Weights of a small GPT-style language model, trained from scratch on English Wikipedia: LayerNorm before each block.
Each number is 200 + 30 x the weight over the matrix's rms, rounded and kept within 0 to 999. Layers, rows and columns count from 0.

# layer 4 attention value, 128x128, rms 0.152, rows 0-54, columns 0-127
152,165,232,206,213,223,152,205,179,174,205,159,235,218,236,204,187,172,205,231,215,206,187,229,175,195,171,210,194,216,171,195,190,169,204,188,220,229,245,182,242,220,225,181,197,232,195,266,286,267,166,165,187,211,146,205,205,213,148,152,211,191,226,188,174,197,251,160,208,248,163,263,220,223,143,182,214,251,196,226,181,177,280,204,199,202,135,193,188,236,255,175,163,194,175,180,200,235,208,225,157,192,202,204,220,200,212,224,137,233,217,184,198,218,277,189,206,220,212,198,168,187,210,157,197,206,162,179
219,213,173,240,187,228,205,209,228,235,184,186,215,156,244,187,180,199,216,234,227,207,224,225,178,190,175,207,199,213,151,199,180,195,269,157,225,186,174,231,233,208,151,189,238,234,231,194,201,248,156,158,235,149,236,193,181,160,224,190,138,235,223,175,241,163,209,205,177,202,218,223,199,201,203,127,223,197,204,217,167,179,212,141,225,205,214,183,245,178,185,193,172,214,217,193,208,210,191,181,171,209,189,234,207,198,192,142,211,223,254,191,212,124,220,207,194,184,191,213,216,210,194,156,235,167,167,194
222,188,182,208,226,222,177,262,179,214,151,131,140,238,181,242,177,175,206,169,231,226,250,188,158,189,239,191,188,189,213,168,189,206,135,238,212,181,157,189,177,205,191,215,222,191,205,217,210,169,185,230,232,164,211,200,185,199,196,220,188,189,197,224,229,227,189,237,199,187,185,182,223,173,179,236,170,243,191,220,187,181,208,205,197,198,196,234,248,206,183,210,200,234,193,192,233,192,156,170,196,195,197,221,212,170,218,176,164,229,213,212,203,198,185,253,251,181,232,200,210,169,182,183,174,177,188,221
205,162,179,183,189,195,206,241,255,166,167,155,206,192,224,181,192,222,209,161,233,197,208,252,165,174,233,162,220,185,186,167,216,220,254,187,173,193,181,210,198,179,219,207,266,235,241,205,179,204,171,216,234,212,195,193,183,185,219,180,205,175,254,160,184,234,222,201,165,197,193,240,248,203,210,197,209,190,193,211,150,204,212,223,192,203,169,235,215,235,260,237,224,146,156,223,217,193,157,187,145,251,187,229,218,155,199,163,221,199,241,251,210,179,188,204,176,181,216,168,224,188,199,233,168,237,190,184
240,208,197,243,175,226,220,177,230,192,230,211,135,220,233,270,261,194,195,173,238,215,230,199,178,195,200,174,168,216,218,208,151,159,164,186,219,230,248,201,191,164,198,173,139,189,163,226,200,198,178,193,200,188,153,176,178,222,173,217,176,228,199,200,201,182,197,201,234,179,161,220,220,216,202,193,190,212,153,224,246,189,195,223,236,203,177,210,195,186,206,207,156,193,165,220,194,204,213,171,208,181,198,206,196,237,207,223,162,159,265,167,165,226,203,209,209,205,208,240,185,164,127,212,229,209,210,218
182,207,214,205,212,182,208,220,217,203,184,172,182,181,170,183,203,222,200,207,159,176,207,160,237,207,164,185,195,226,163,170,227,211,206,212,199,195,207,205,174,211,205,191,199,204,224,204,185,240,138,224,198,247,146,221,212,219,216,213,159,202,160,189,173,225,157,156,217,156,200,193,212,202,210,238,160,211,173,184,169,173,166,238,217,182,223,213,204,179,236,205,234,257,208,209,169,141,182,171,196,231,172,207,259,203,223,227,202,229,204,226,179,184,228,231,204,184,176,186,187,153,175,221,198,230,196,183
244,189,199,205,157,247,192,168,248,211,241,180,192,180,160,192,201,200,214,167,175,140,246,183,199,208,188,206,215,199,213,172,227,146,189,222,186,216,194,227,163,231,221,226,237,167,220,244,241,204,152,150,194,190,189,148,230,230,202,205,224,203,232,223,194,189,203,203,199,215,231,226,225,217,229,235,208,154,180,163,261,233,180,199,206,183,226,199,161,244,226,184,244,149,181,203,138,187,245,191,158,168,174,179,192,164,186,211,192,212,211,233,199,179,192,226,266,192,214,220,247,160,230,190,178,199,198,203
169,230,160,217,206,210,170,225,214,208,223,201,139,147,168,202,169,217,173,250,163,208,179,201,203,227,146,217,273,180,174,165,191,181,225,175,218,178,192,189,182,140,161,136,242,206,230,240,226,211,197,197,233,250,191,182,215,226,274,216,219,233,209,190,182,147,186,170,180,158,207,194,172,187,212,216,178,206,230,183,198,191,194,228,217,164,205,215,230,185,204,206,217,233,168,159,230,198,192,182,221,191,214,154,184,240,220,165,218,237,197,199,184,210,188,208,191,192,186,205,202,191,211,227,194,268,211,182
236,165,209,193,199,190,175,221,200,186,199,239,179,227,175,233,211,187,206,202,235,171,245,156,215,209,199,200,193,241,227,203,221,201,174,170,214,224,230,181,216,174,188,235,213,242,225,174,166,180,170,177,225,164,145,189,184,185,193,211,191,208,217,163,226,192,252,247,254,172,211,207,204,201,214,183,217,196,154,196,159,180,179,224,182,172,211,167,209,219,215,175,205,205,178,239,202,185,190,173,149,185,154,219,216,185,240,199,177,208,170,180,216,176,244,224,178,206,210,183,185,205,185,204,251,180,228,169
187,200,195,201,172,205,177,235,241,261,175,196,242,227,199,235,211,200,237,156,190,198,237,252,219,193,234,206,206,215,229,180,206,212,182,205,202,208,162,209,217,187,158,194,201,191,177,179,181,159,164,165,206,181,207,172,155,197,232,203,232,236,181,189,224,215,206,153,216,200,168,230,222,172,167,207,219,157,212,210,219,220,172,184,225,230,170,246,220,187,193,195,177,145,184,211,189,195,211,209,224,192,225,226,195,193,259,142,176,221,233,225,235,200,202,205,203,191,183,176,230,213,205,169,202,207,147,204
227,247,210,203,191,238,190,241,231,202,221,200,198,188,180,198,167,184,183,204,185,235,265,222,177,199,162,245,173,226,165,181,193,218,168,174,190,209,193,215,184,196,197,164,190,177,202,214,192,182,144,220,148,154,218,160,217,226,264,221,226,224,238,188,198,185,218,204,198,161,198,181,225,212,200,134,185,193,148,227,195,153,200,256,194,193,214,199,214,189,196,176,251,229,165,277,221,211,217,227,201,178,198,213,244,189,221,180,144,179,191,256,194,173,166,186,213,176,194,119,178,186,225,157,196,170,181,192
228,225,159,198,171,219,194,245,170,167,208,213,210,174,214,218,206,197,191,263,194,161,230,168,200,173,208,181,187,192,160,245,172,244,166,173,167,194,163,176,218,207,184,254,210,234,191,199,210,242,192,188,223,171,185,197,172,235,183,167,185,188,175,177,195,201,201,250,196,176,216,169,229,221,204,191,247,208,186,216,220,218,205,235,193,199,252,202,177,221,174,221,200,224,174,189,187,201,189,215,144,212,176,168,208,182,233,194,215,206,210,214,194,188,192,194,222,168,184,216,203,221,214,233,159,199,187,144
188,220,209,165,198,220,186,239,197,206,204,217,239,199,240,181,171,218,216,216,185,209,220,243,172,158,201,212,186,214,215,205,198,204,208,173,247,159,179,216,203,207,223,220,256,229,184,216,198,175,175,234,278,221,218,165,187,209,240,194,236,214,227,144,179,190,238,183,212,185,203,222,208,213,234,182,182,166,194,201,158,193,228,215,206,217,196,188,197,201,225,173,222,153,186,250,154,192,219,205,230,228,202,220,229,181,201,146,179,226,204,222,249,210,200,205,217,162,228,156,202,210,199,159,198,251,217,144
232,155,234,210,194,224,232,154,176,203,178,231,215,233,212,208,184,164,193,179,223,197,195,216,228,171,189,236,217,249,249,208,240,197,203,164,220,193,268,208,215,180,176,190,200,199,229,201,233,187,221,181,162,166,202,192,247,186,178,214,266,252,195,182,195,158,196,137,263,198,185,192,182,166,266,164,216,207,228,184,224,176,250,156,235,190,188,260,211,155,195,164,172,148,183,219,232,168,252,155,136,125,193,218,200,199,200,226,216,187,162,197,194,210,173,191,159,169,251,221,224,189,196,165,209,200,226,222
193,212,215,198,180,210,206,218,206,192,209,201,218,186,210,246,216,206,194,202,222,233,173,244,175,213,173,218,160,189,175,190,176,232,187,194,197,242,269,160,226,158,166,173,211,155,204,124,196,247,243,139,186,174,198,249,210,166,190,219,191,195,242,182,260,200,137,233,153,193,164,224,184,279,155,162,215,210,211,230,199,190,218,186,252,202,176,213,226,185,216,180,186,133,209,181,167,222,207,184,229,190,254,168,185,228,133,224,229,207,220,192,184,195,250,191,188,225,229,232,214,193,210,197,209,179,241,214
218,188,214,248,216,158,210,169,257,185,189,207,229,230,195,210,259,217,193,225,179,211,231,201,204,192,204,251,197,184,204,200,192,171,170,187,216,157,203,210,170,188,198,221,197,182,219,156,221,187,166,204,197,124,225,131,198,197,191,213,174,157,238,165,251,174,193,241,293,209,226,233,224,209,226,174,182,189,221,184,217,187,165,185,209,181,217,160,204,199,162,211,211,206,223,178,212,149,233,229,260,124,177,204,157,175,125,190,205,177,234,175,190,275,218,237,254,151,228,213,222,213,193,203,175,181,212,197
205,187,209,228,231,225,210,180,207,253,217,196,191,170,224,228,194,189,191,169,190,180,209,171,234,145,176,242,214,237,239,203,218,249,203,184,196,203,215,165,185,207,247,199,201,201,208,165,226,195,195,203,225,181,221,124,214,223,193,255,214,202,168,196,184,235,171,213,223,208,231,198,162,186,194,192,170,196,245,167,216,214,196,212,195,167,189,211,271,198,180,160,221,225,196,190,213,211,201,226,156,194,174,199,167,156,174,185,224,245,207,189,186,205,194,228,183,199,176,182,223,186,194,181,216,172,210,160
183,157,187,220,123,188,182,175,171,225,161,229,220,217,188,205,189,165,168,193,185,177,202,218,238,210,198,228,215,220,199,179,174,174,255,186,188,200,180,215,198,235,200,160,207,195,177,175,232,194,206,182,198,232,185,182,212,198,174,204,221,227,184,221,184,254,221,214,181,184,212,198,180,183,224,238,154,227,201,162,226,193,184,235,155,248,239,213,243,253,224,209,184,226,167,180,176,204,183,182,204,219,210,198,191,230,199,174,243,201,236,158,194,194,221,220,256,205,199,229,174,174,200,185,224,192,182,199
200,188,227,205,211,197,184,201,153,195,219,201,181,255,165,269,156,189,247,166,223,188,219,162,185,181,182,217,208,172,186,214,183,231,197,156,214,201,197,189,172,195,207,194,180,174,201,246,167,190,194,200,213,198,253,190,208,224,161,241,180,175,219,192,192,240,192,217,209,215,197,150,182,189,183,236,147,211,186,229,184,200,176,182,180,225,188,241,241,210,188,245,211,190,206,197,209,257,198,164,190,220,202,232,185,169,235,220,214,277,246,233,200,189,193,228,223,198,196,210,209,252,171,167,240,179,242,211
179,200,214,188,252,209,227,263,171,173,185,185,177,189,249,199,174,173,153,218,168,194,244,187,174,180,199,185,199,242,192,213,199,208,192,235,186,218,176,232,231,227,218,224,210,185,203,187,139,151,221,203,178,196,215,219,189,194,177,215,193,212,242,218,175,195,200,178,196,246,207,198,193,158,204,187,193,207,160,181,189,236,202,243,201,201,169,200,188,161,238,141,196,244,192,227,231,163,206,215,235,200,170,166,206,216,270,206,208,229,185,185,233,191,180,236,152,221,160,201,191,209,180,233,170,188,248,182
206,165,216,232,147,238,172,174,176,195,186,169,207,155,220,243,217,211,189,193,208,213,204,190,184,196,197,207,204,203,219,218,228,192,198,136,238,259,179,202,205,202,207,198,185,175,202,211,194,249,241,157,193,130,218,193,198,228,154,250,199,259,255,209,190,206,180,180,196,211,262,281,245,181,200,176,206,198,207,237,223,265,199,188,224,192,170,232,165,197,229,195,224,169,173,176,206,166,221,164,161,161,216,181,130,202,120,221,218,204,200,233,135,214,163,197,183,201,211,182,225,194,121,204,206,176,246,228
190,201,156,166,168,187,207,186,212,210,169,151,158,211,213,251,192,210,203,208,211,202,170,302,177,226,227,220,240,224,171,193,214,192,199,225,210,183,162,170,255,206,170,140,239,215,246,228,215,187,195,178,206,216,181,196,167,223,203,169,232,199,193,173,181,183,177,223,213,193,185,249,209,185,164,194,224,226,188,226,222,243,203,237,229,215,166,273,214,202,239,184,193,180,213,172,177,216,215,238,219,208,173,212,196,193,186,214,220,189,178,197,233,200,212,208,206,218,209,201,172,175,201,176,219,193,157,178
191,215,198,201,187,191,233,205,191,198,171,188,221,195,212,201,140,192,190,229,206,160,192,233,185,221,154,201,174,182,170,168,232,238,234,198,156,220,210,147,183,190,185,225,216,163,209,182,177,232,234,193,215,203,197,144,215,227,195,211,194,178,222,206,187,226,185,202,183,227,265,172,173,193,184,188,181,186,208,212,184,201,231,225,156,214,180,205,219,193,156,247,196,243,176,199,211,204,181,195,198,220,203,203,143,172,257,184,222,199,210,183,226,211,223,203,194,171,183,233,212,204,183,207,237,202,225,188
236,195,199,177,202,190,224,201,204,187,229,218,171,170,202,191,201,178,162,222,187,170,199,204,176,208,174,193,209,183,196,221,187,223,186,193,191,230,224,196,199,198,209,185,187,171,187,144,275,201,245,167,195,135,196,203,209,223,198,166,207,218,177,226,198,200,199,202,190,202,206,196,168,246,210,212,208,186,224,176,247,209,166,199,236,215,220,177,210,175,151,222,162,238,203,192,206,219,232,224,227,158,217,176,219,226,199,196,189,188,168,186,200,193,232,211,206,199,177,207,202,197,211,182,200,196,207,187
266,203,217,184,166,180,158,149,207,217,152,189,204,209,150,221,268,242,182,150,196,121,217,207,254,198,206,176,181,240,199,271,189,244,270,172,160,193,234,195,205,191,210,169,208,211,200,204,214,208,166,180,172,139,203,194,197,187,130,242,182,231,189,219,211,182,185,251,199,193,202,205,214,237,143,190,185,178,215,172,205,245,234,161,235,174,239,200,189,223,204,196,207,183,210,180,221,187,212,181,192,191,217,200,158,169,210,184,201,252,159,201,191,208,228,196,196,179,148,208,248,214,216,267,223,170,211,217
211,197,232,203,133,132,188,235,212,221,151,182,249,215,156,198,203,171,212,158,188,206,195,201,212,206,224,217,169,191,194,236,226,198,158,203,186,235,229,190,218,191,184,203,197,225,162,186,176,178,171,178,189,180,172,195,208,234,185,191,233,216,141,194,188,211,247,158,210,203,170,259,234,188,226,214,202,194,167,203,187,233,211,173,251,211,239,188,192,222,249,187,139,137,135,231,203,187,204,212,245,233,182,183,189,174,193,222,221,174,227,172,205,197,196,205,242,199,241,243,248,183,185,186,261,155,216,205
216,202,205,173,226,192,196,247,228,186,231,239,196,174,182,206,147,241,155,203,193,205,167,192,187,194,222,233,198,159,172,153,209,242,195,208,192,183,237,212,185,172,220,217,212,219,151,214,177,219,189,212,240,244,212,186,225,217,213,239,213,219,206,204,210,238,164,249,202,193,187,159,191,197,197,232,144,176,208,182,187,181,239,235,138,193,171,183,257,195,209,205,261,215,200,198,184,206,217,181,194,196,196,204,169,212,235,203,194,222,156,243,185,239,149,200,201,180,238,164,272,207,122,198,202,164,211,191
227,162,192,184,215,229,187,175,190,248,162,216,239,202,198,158,194,209,258,169,163,142,213,171,225,226,174,197,179,148,199,232,238,209,217,193,206,231,222,196,207,210,237,162,198,227,202,206,250,214,175,183,214,175,222,216,188,188,201,213,179,199,184,202,193,196,229,208,161,210,201,256,233,204,185,229,204,223,197,165,166,207,208,180,181,242,203,200,207,192,229,238,214,182,176,228,240,161,162,183,215,206,175,183,217,161,208,231,195,190,192,170,182,174,259,256,146,181,194,228,209,195,226,190,213,151,184,231
170,282,211,194,271,190,189,274,174,238,243,159,188,215,161,202,170,224,201,156,177,200,206,175,209,244,179,196,203,159,229,171,198,164,212,274,222,153,202,210,187,175,222,153,177,216,198,222,210,183,172,195,176,249,192,210,184,204,201,175,200,193,205,194,165,195,165,169,198,211,213,223,223,220,211,220,222,214,210,171,202,225,209,279,223,223,143,174,157,185,247,135,179,194,180,222,175,170,218,242,238,198,221,142,192,178,244,239,201,166,185,185,228,187,197,169,208,196,228,236,187,167,169,208,209,227,218,239
205,221,205,187,203,186,213,205,189,185,129,218,251,210,187,177,208,191,182,202,195,199,207,220,203,186,168,194,200,220,183,202,172,201,228,244,194,211,225,200,208,209,187,193,178,210,246,200,180,253,200,237,142,193,183,222,178,239,211,194,214,183,180,206,168,217,224,230,189,181,209,223,227,210,180,177,189,223,197,171,176,219,274,208,223,221,207,172,179,188,165,215,177,177,213,173,184,159,183,198,154,168,179,189,203,199,174,182,188,205,250,206,215,171,211,204,199,174,224,192,204,197,204,172,143,190,251,241
179,193,184,231,220,171,225,244,165,218,208,215,166,181,153,165,186,203,222,181,213,234,223,254,190,177,215,207,209,182,172,216,217,178,183,223,225,192,226,213,209,176,201,210,211,193,227,207,220,198,242,175,154,188,187,200,220,141,198,199,169,196,214,224,196,198,234,197,194,246,193,182,173,232,171,183,175,222,242,153,171,199,246,198,244,192,224,175,208,143,222,194,183,237,255,266,225,185,197,244,174,159,209,180,189,166,211,209,177,202,203,197,189,176,209,178,224,232,186,201,227,247,181,209,269,180,214,225
253,184,187,236,135,188,203,244,231,220,207,223,256,228,215,195,157,152,251,213,256,291,143,149,220,168,192,158,188,246,185,238,208,235,171,191,182,178,201,236,215,167,182,150,216,227,188,165,205,183,167,179,214,249,161,168,186,205,232,228,134,242,174,180,193,187,161,230,161,192,183,228,200,221,201,207,222,165,223,178,222,240,220,167,198,218,189,151,218,237,235,180,158,157,193,143,148,214,162,181,206,210,173,199,177,238,182,230,191,217,169,204,206,190,142,198,200,182,199,211,248,167,182,210,170,190,222,225
196,191,217,159,210,215,205,222,220,200,174,208,224,155,208,207,189,209,186,154,220,199,193,145,186,214,174,193,189,238,222,172,197,162,173,227,188,240,198,186,211,211,129,146,186,181,218,177,226,180,233,210,185,228,202,199,214,231,237,171,215,159,177,169,147,201,191,194,202,159,207,197,171,152,226,190,222,210,204,238,193,199,186,223,229,196,190,158,210,221,170,206,169,238,190,177,230,220,210,192,204,145,204,194,178,226,218,199,179,244,193,153,250,211,214,175,197,193,260,197,218,166,215,163,237,237,215,171
216,165,193,226,170,218,219,228,235,228,192,202,165,188,175,186,176,159,191,240,221,225,216,212,185,226,212,195,201,156,178,183,184,180,212,198,225,254,170,196,183,150,209,190,199,256,230,188,145,188,180,166,211,213,223,199,173,181,196,211,207,216,237,212,195,191,225,218,231,208,184,215,185,186,177,167,225,192,167,206,201,253,218,214,217,194,233,176,181,158,211,211,199,181,160,244,210,196,224,209,187,158,160,177,220,178,157,158,223,168,193,233,195,171,199,209,178,196,216,199,194,177,185,209,246,187,205,193
221,225,199,216,193,188,176,212,214,198,218,198,248,185,238,118,215,239,205,180,136,190,204,211,209,164,201,227,190,210,209,221,203,202,205,186,195,159,212,198,197,228,166,221,210,168,154,186,210,160,219,152,180,203,205,237,187,211,218,183,212,156,231,164,213,191,157,195,169,178,179,189,203,263,171,172,205,225,187,169,200,191,199,178,241,194,198,201,188,163,231,214,224,145,188,229,203,223,204,227,177,259,220,235,191,165,229,206,255,165,175,227,205,200,216,183,210,206,211,186,199,262,224,207,194,206,204,199
201,217,220,219,242,205,210,252,167,233,246,202,182,159,208,182,255,197,203,166,182,244,187,204,186,210,204,250,176,220,154,203,207,203,135,223,217,195,178,230,171,209,231,240,174,197,167,156,241,167,181,192,152,171,176,211,247,155,219,199,205,206,177,273,213,161,191,167,198,144,172,209,189,188,203,226,196,174,221,225,217,208,206,242,214,209,202,210,197,173,208,151,135,198,180,165,174,179,219,189,225,241,204,194,191,200,210,179,159,183,239,196,189,227,188,148,218,188,217,157,281,154,205,191,184,215,174,197
168,166,159,243,166,217,190,197,185,216,217,203,182,225,198,230,174,221,199,207,197,221,229,182,169,161,177,201,174,211,192,197,188,225,214,185,249,198,200,180,168,172,171,182,197,201,223,171,174,197,218,175,195,173,176,149,176,201,227,228,163,228,208,175,218,220,194,195,203,147,191,235,210,184,207,209,201,203,189,183,191,224,185,206,156,165,202,230,225,191,231,178,190,210,221,242,222,180,190,170,230,171,189,191,193,200,141,166,219,203,208,216,221,184,202,242,225,214,238,201,213,167,190,207,229,188,224,165
158,189,217,191,257,203,198,193,219,203,240,196,164,228,236,208,212,253,216,190,187,219,242,185,200,206,167,186,181,217,186,173,180,202,203,251,178,187,161,227,210,220,233,169,198,186,204,202,196,196,177,205,162,225,239,183,196,197,230,211,183,206,234,203,222,204,150,192,208,149,170,174,173,185,169,249,226,166,227,230,214,216,159,292,167,196,164,241,240,241,181,186,177,216,205,175,185,248,173,177,177,208,196,181,187,217,207,140,254,184,191,177,202,230,209,231,161,176,156,170,229,163,235,172,148,194,137,158
192,181,192,168,188,164,179,153,240,191,212,133,210,221,220,207,193,188,253,204,213,208,186,208,172,246,195,229,190,202,220,150,158,172,201,169,227,215,177,221,212,194,191,232,197,183,217,177,160,210,186,220,226,216,253,202,151,195,212,198,177,191,203,190,194,178,203,200,203,157,213,183,215,166,173,238,160,151,186,204,181,154,181,211,185,221,193,221,231,169,170,235,163,204,226,206,201,232,177,206,230,214,193,233,233,205,200,202,236,226,240,179,187,142,209,205,164,195,197,243,178,213,193,190,201,225,188,198
177,202,212,182,245,174,255,217,176,165,214,185,204,183,198,246,143,189,175,170,240,206,219,158,136,176,191,197,163,209,207,201,229,178,164,221,213,166,193,219,201,169,206,202,228,241,234,180,174,213,195,212,200,168,175,221,256,209,210,194,213,184,202,196,119,226,165,195,168,160,204,161,199,177,149,213,240,165,210,237,194,203,213,243,196,205,230,190,203,226,204,196,248,193,223,211,184,199,190,197,180,163,228,194,206,224,188,242,166,211,195,204,244,209,241,210,205,163,213,200,218,185,157,166,237,189,211,202
141,219,180,167,223,217,188,215,246,201,190,232,148,193,206,221,218,235,213,198,195,182,205,194,217,204,188,215,178,179,207,198,234,196,206,245,177,223,211,161,188,181,192,189,193,259,205,149,225,207,211,172,235,185,211,217,207,200,178,169,225,200,183,170,210,194,167,233,218,195,192,230,196,220,156,149,207,246,245,230,179,215,246,196,235,211,207,174,183,128,208,224,190,194,206,233,147,159,195,246,169,190,190,195,199,204,185,206,172,211,193,234,220,232,214,184,214,187,224,196,242,199,173,195,191,222,188,254
204,163,190,148,194,193,180,222,193,171,200,162,233,179,198,269,250,214,185,191,210,220,223,209,226,202,207,189,223,144,234,174,219,179,205,215,199,205,245,196,208,199,192,144,190,182,210,217,157,168,208,188,216,189,219,180,199,227,199,219,157,192,204,178,204,199,186,230,164,166,232,225,177,238,222,234,246,163,192,212,163,242,167,259,206,230,212,225,175,221,221,215,186,164,246,178,249,183,174,211,202,191,200,212,182,205,165,208,177,170,170,207,200,194,182,234,206,158,211,219,173,158,158,217,231,212,172,193
227,249,182,247,166,166,205,230,168,189,194,162,230,197,116,215,210,182,249,194,211,188,167,210,188,219,203,236,204,232,199,196,205,189,200,187,213,137,183,275,215,246,143,199,185,188,213,219,143,203,198,198,246,173,209,179,192,174,160,208,223,208,157,234,215,121,190,210,228,225,160,222,185,188,204,185,166,192,187,178,217,159,181,170,238,223,188,253,228,219,228,196,220,200,237,216,147,221,204,216,206,229,190,200,191,188,221,134,176,162,235,268,248,138,249,183,175,206,235,163,153,191,240,223,184,206,192,209
197,180,183,207,163,202,175,198,190,177,189,180,247,216,227,215,192,217,218,202,182,206,176,177,210,171,209,216,208,227,198,203,222,222,291,206,161,200,214,163,194,203,230,147,220,192,163,241,257,179,139,197,220,223,127,180,176,179,201,222,145,214,243,170,198,213,242,205,210,196,141,200,206,236,215,192,202,213,234,249,184,200,225,220,204,210,199,190,179,177,213,192,180,223,195,210,201,217,194,167,215,184,197,234,208,188,212,219,191,220,211,184,224,211,199,219,181,183,141,191,187,228,303,166,202,205,177,208
215,226,177,193,236,199,147,218,224,146,198,174,215,216,165,140,185,235,242,210,172,201,156,166,225,159,169,182,203,141,172,192,184,191,190,238,194,190,221,178,166,125,267,251,223,165,193,232,187,246,200,174,203,222,180,213,175,265,220,185,211,171,183,231,200,230,166,205,207,250,205,184,220,213,156,219,162,207,224,189,197,167,297,217,157,197,181,195,221,220,246,192,214,193,206,175,166,236,183,204,162,231,242,159,177,203,174,229,222,245,133,209,148,242,175,187,253,172,153,199,267,188,213,210,165,190,217,191
192,188,177,168,244,219,176,183,207,190,193,239,178,175,224,198,164,211,200,191,270,218,183,230,224,151,233,197,212,223,199,177,194,223,225,178,218,217,194,190,213,213,131,144,225,166,225,161,212,164,254,207,220,211,209,183,194,203,228,196,221,204,201,137,199,189,115,181,254,177,232,195,189,225,180,160,284,201,224,204,227,208,190,163,188,178,172,250,192,162,214,132,213,152,217,219,222,202,237,205,249,165,221,239,184,195,186,210,200,223,192,219,217,226,206,208,160,170,154,192,155,223,190,177,153,221,220,185
223,121,176,148,185,198,206,176,211,223,227,151,187,236,247,199,229,210,175,220,205,204,165,174,188,217,180,198,219,228,198,164,162,221,225,169,200,199,257,223,176,190,234,218,182,188,195,200,212,253,201,164,166,219,243,222,231,206,213,187,210,198,218,184,173,233,168,238,218,183,217,200,185,204,243,201,158,213,196,158,181,156,212,197,176,131,205,237,179,236,159,176,215,197,197,218,186,217,214,186,225,193,205,170,233,233,172,259,222,214,206,192,177,212,188,202,210,205,182,196,182,227,258,194,239,178,201,229
186,187,211,221,198,216,186,177,186,201,195,236,219,202,199,152,140,157,134,288,191,191,192,166,187,229,204,181,178,176,176,226,261,171,203,228,213,240,233,164,180,220,172,207,183,219,207,179,246,238,259,204,213,294,222,208,237,237,187,199,196,151,192,179,160,190,195,172,187,173,218,155,186,192,195,161,180,173,194,175,213,194,207,276,175,149,196,132,164,232,181,185,205,253,197,200,240,178,208,244,214,177,167,142,241,222,200,216,207,172,197,200,167,222,170,234,223,189,187,203,232,229,191,206,208,215,215,185
232,173,143,171,230,225,190,162,182,198,186,172,172,160,215,230,165,224,169,175,256,197,246,218,191,199,222,226,222,176,197,178,216,236,194,232,248,189,196,188,202,222,186,191,229,180,248,191,241,202,216,219,204,171,211,210,206,178,215,201,205,158,192,223,191,179,191,214,171,148,175,137,164,225,156,165,177,181,241,197,223,163,206,217,201,183,240,194,209,220,155,168,252,209,225,197,213,173,204,178,232,171,198,203,184,178,181,190,216,219,204,176,211,217,200,178,216,221,153,195,245,246,195,205,207,216,225,241
213,173,177,237,187,181,231,197,140,193,172,227,157,240,196,213,258,175,271,160,192,195,218,213,169,188,205,251,190,175,224,239,233,130,198,233,234,202,184,197,233,211,201,228,241,203,235,196,236,206,171,188,199,208,170,225,175,183,198,167,193,194,162,202,203,190,227,224,221,177,194,242,195,211,184,220,192,198,200,168,159,227,246,164,176,238,205,198,204,187,209,207,188,163,163,195,226,144,237,215,193,211,179,214,175,163,213,215,197,170,186,167,194,197,196,183,185,214,208,213,148,184,171,170,201,190,194,215
144,206,157,262,159,200,238,230,145,194,161,205,187,167,197,176,181,193,191,214,205,182,180,175,202,159,198,202,272,186,175,222,212,167,207,225,183,196,199,205,212,229,166,218,192,209,227,185,229,191,223,223,195,181,214,188,187,197,157,171,186,226,205,230,174,189,199,201,205,248,175,219,221,178,223,211,207,173,214,179,220,197,202,219,204,221,235,114,150,218,205,228,151,227,228,169,178,196,192,205,152,166,178,191,211,211,235,253,154,181,196,182,194,188,191,224,225,211,190,219,186,171,184,229,215,207,195,228
153,154,185,174,226,223,185,150,208,206,217,262,174,198,194,194,191,188,198,177,188,210,156,198,188,221,212,156,209,182,195,241,175,241,184,205,202,177,186,176,235,215,248,184,185,212,254,170,252,179,222,228,188,233,170,224,210,172,200,144,206,251,206,191,174,196,197,230,176,179,176,197,200,208,167,206,199,215,227,178,224,245,195,168,184,154,216,169,208,175,191,263,181,215,218,174,200,235,161,223,197,193,208,194,190,210,188,207,235,189,188,164,174,196,227,187,184,185,194,215,230,195,200,232,202,225,214,236
251,137,262,180,150,179,167,144,147,189,192,197,177,221,198,213,161,160,193,225,223,227,202,224,164,172,213,130,258,210,149,235,199,197,198,231,184,192,208,154,203,172,224,195,184,246,199,198,155,237,179,217,218,204,205,159,202,217,193,199,213,184,206,193,209,234,210,187,202,193,124,204,254,198,178,202,128,222,148,169,211,179,244,204,143,227,194,250,236,252,224,219,246,166,235,205,272,227,228,196,155,212,180,238,187,181,234,221,214,244,212,273,187,187,215,180,213,186,198,218,190,229,180,183,170,217,189,160
216,248,196,211,215,208,144,197,224,197,264,201,202,140,193,222,199,253,214,225,179,223,203,219,189,201,212,203,230,186,197,220,207,209,174,231,181,216,214,200,214,166,196,175,166,212,192,238,202,156,169,178,164,194,169,193,199,234,210,157,231,208,227,188,196,183,206,199,202,152,150,211,156,203,213,148,200,215,204,194,233,193,205,226,240,177,186,198,220,244,223,209,196,206,197,161,174,209,190,196,191,173,222,202,198,209,218,177,189,201,234,187,194,253,236,184,216,174,226,164,172,205,204,190,195,215,203,246
250,226,205,183,204,181,230,228,228,203,210,208,183,153,153,214,257,191,238,201,185,221,197,186,222,250,211,226,227,231,209,208,231,222,101,173,151,197,179,228,205,176,190,229,186,145,201,170,218,172,201,192,167,189,216,195,256,172,248,240,199,224,192,230,181,201,216,239,245,180,206,222,206,156,241,223,173,205,241,156,167,252,205,138,247,175,222,203,214,169,113,157,202,207,243,214,159,187,215,216,245,205,212,163,171,169,210,165,198,217,166,224,204,275,205,213,189,172,215,193,174,225,171,132,158,164,230,161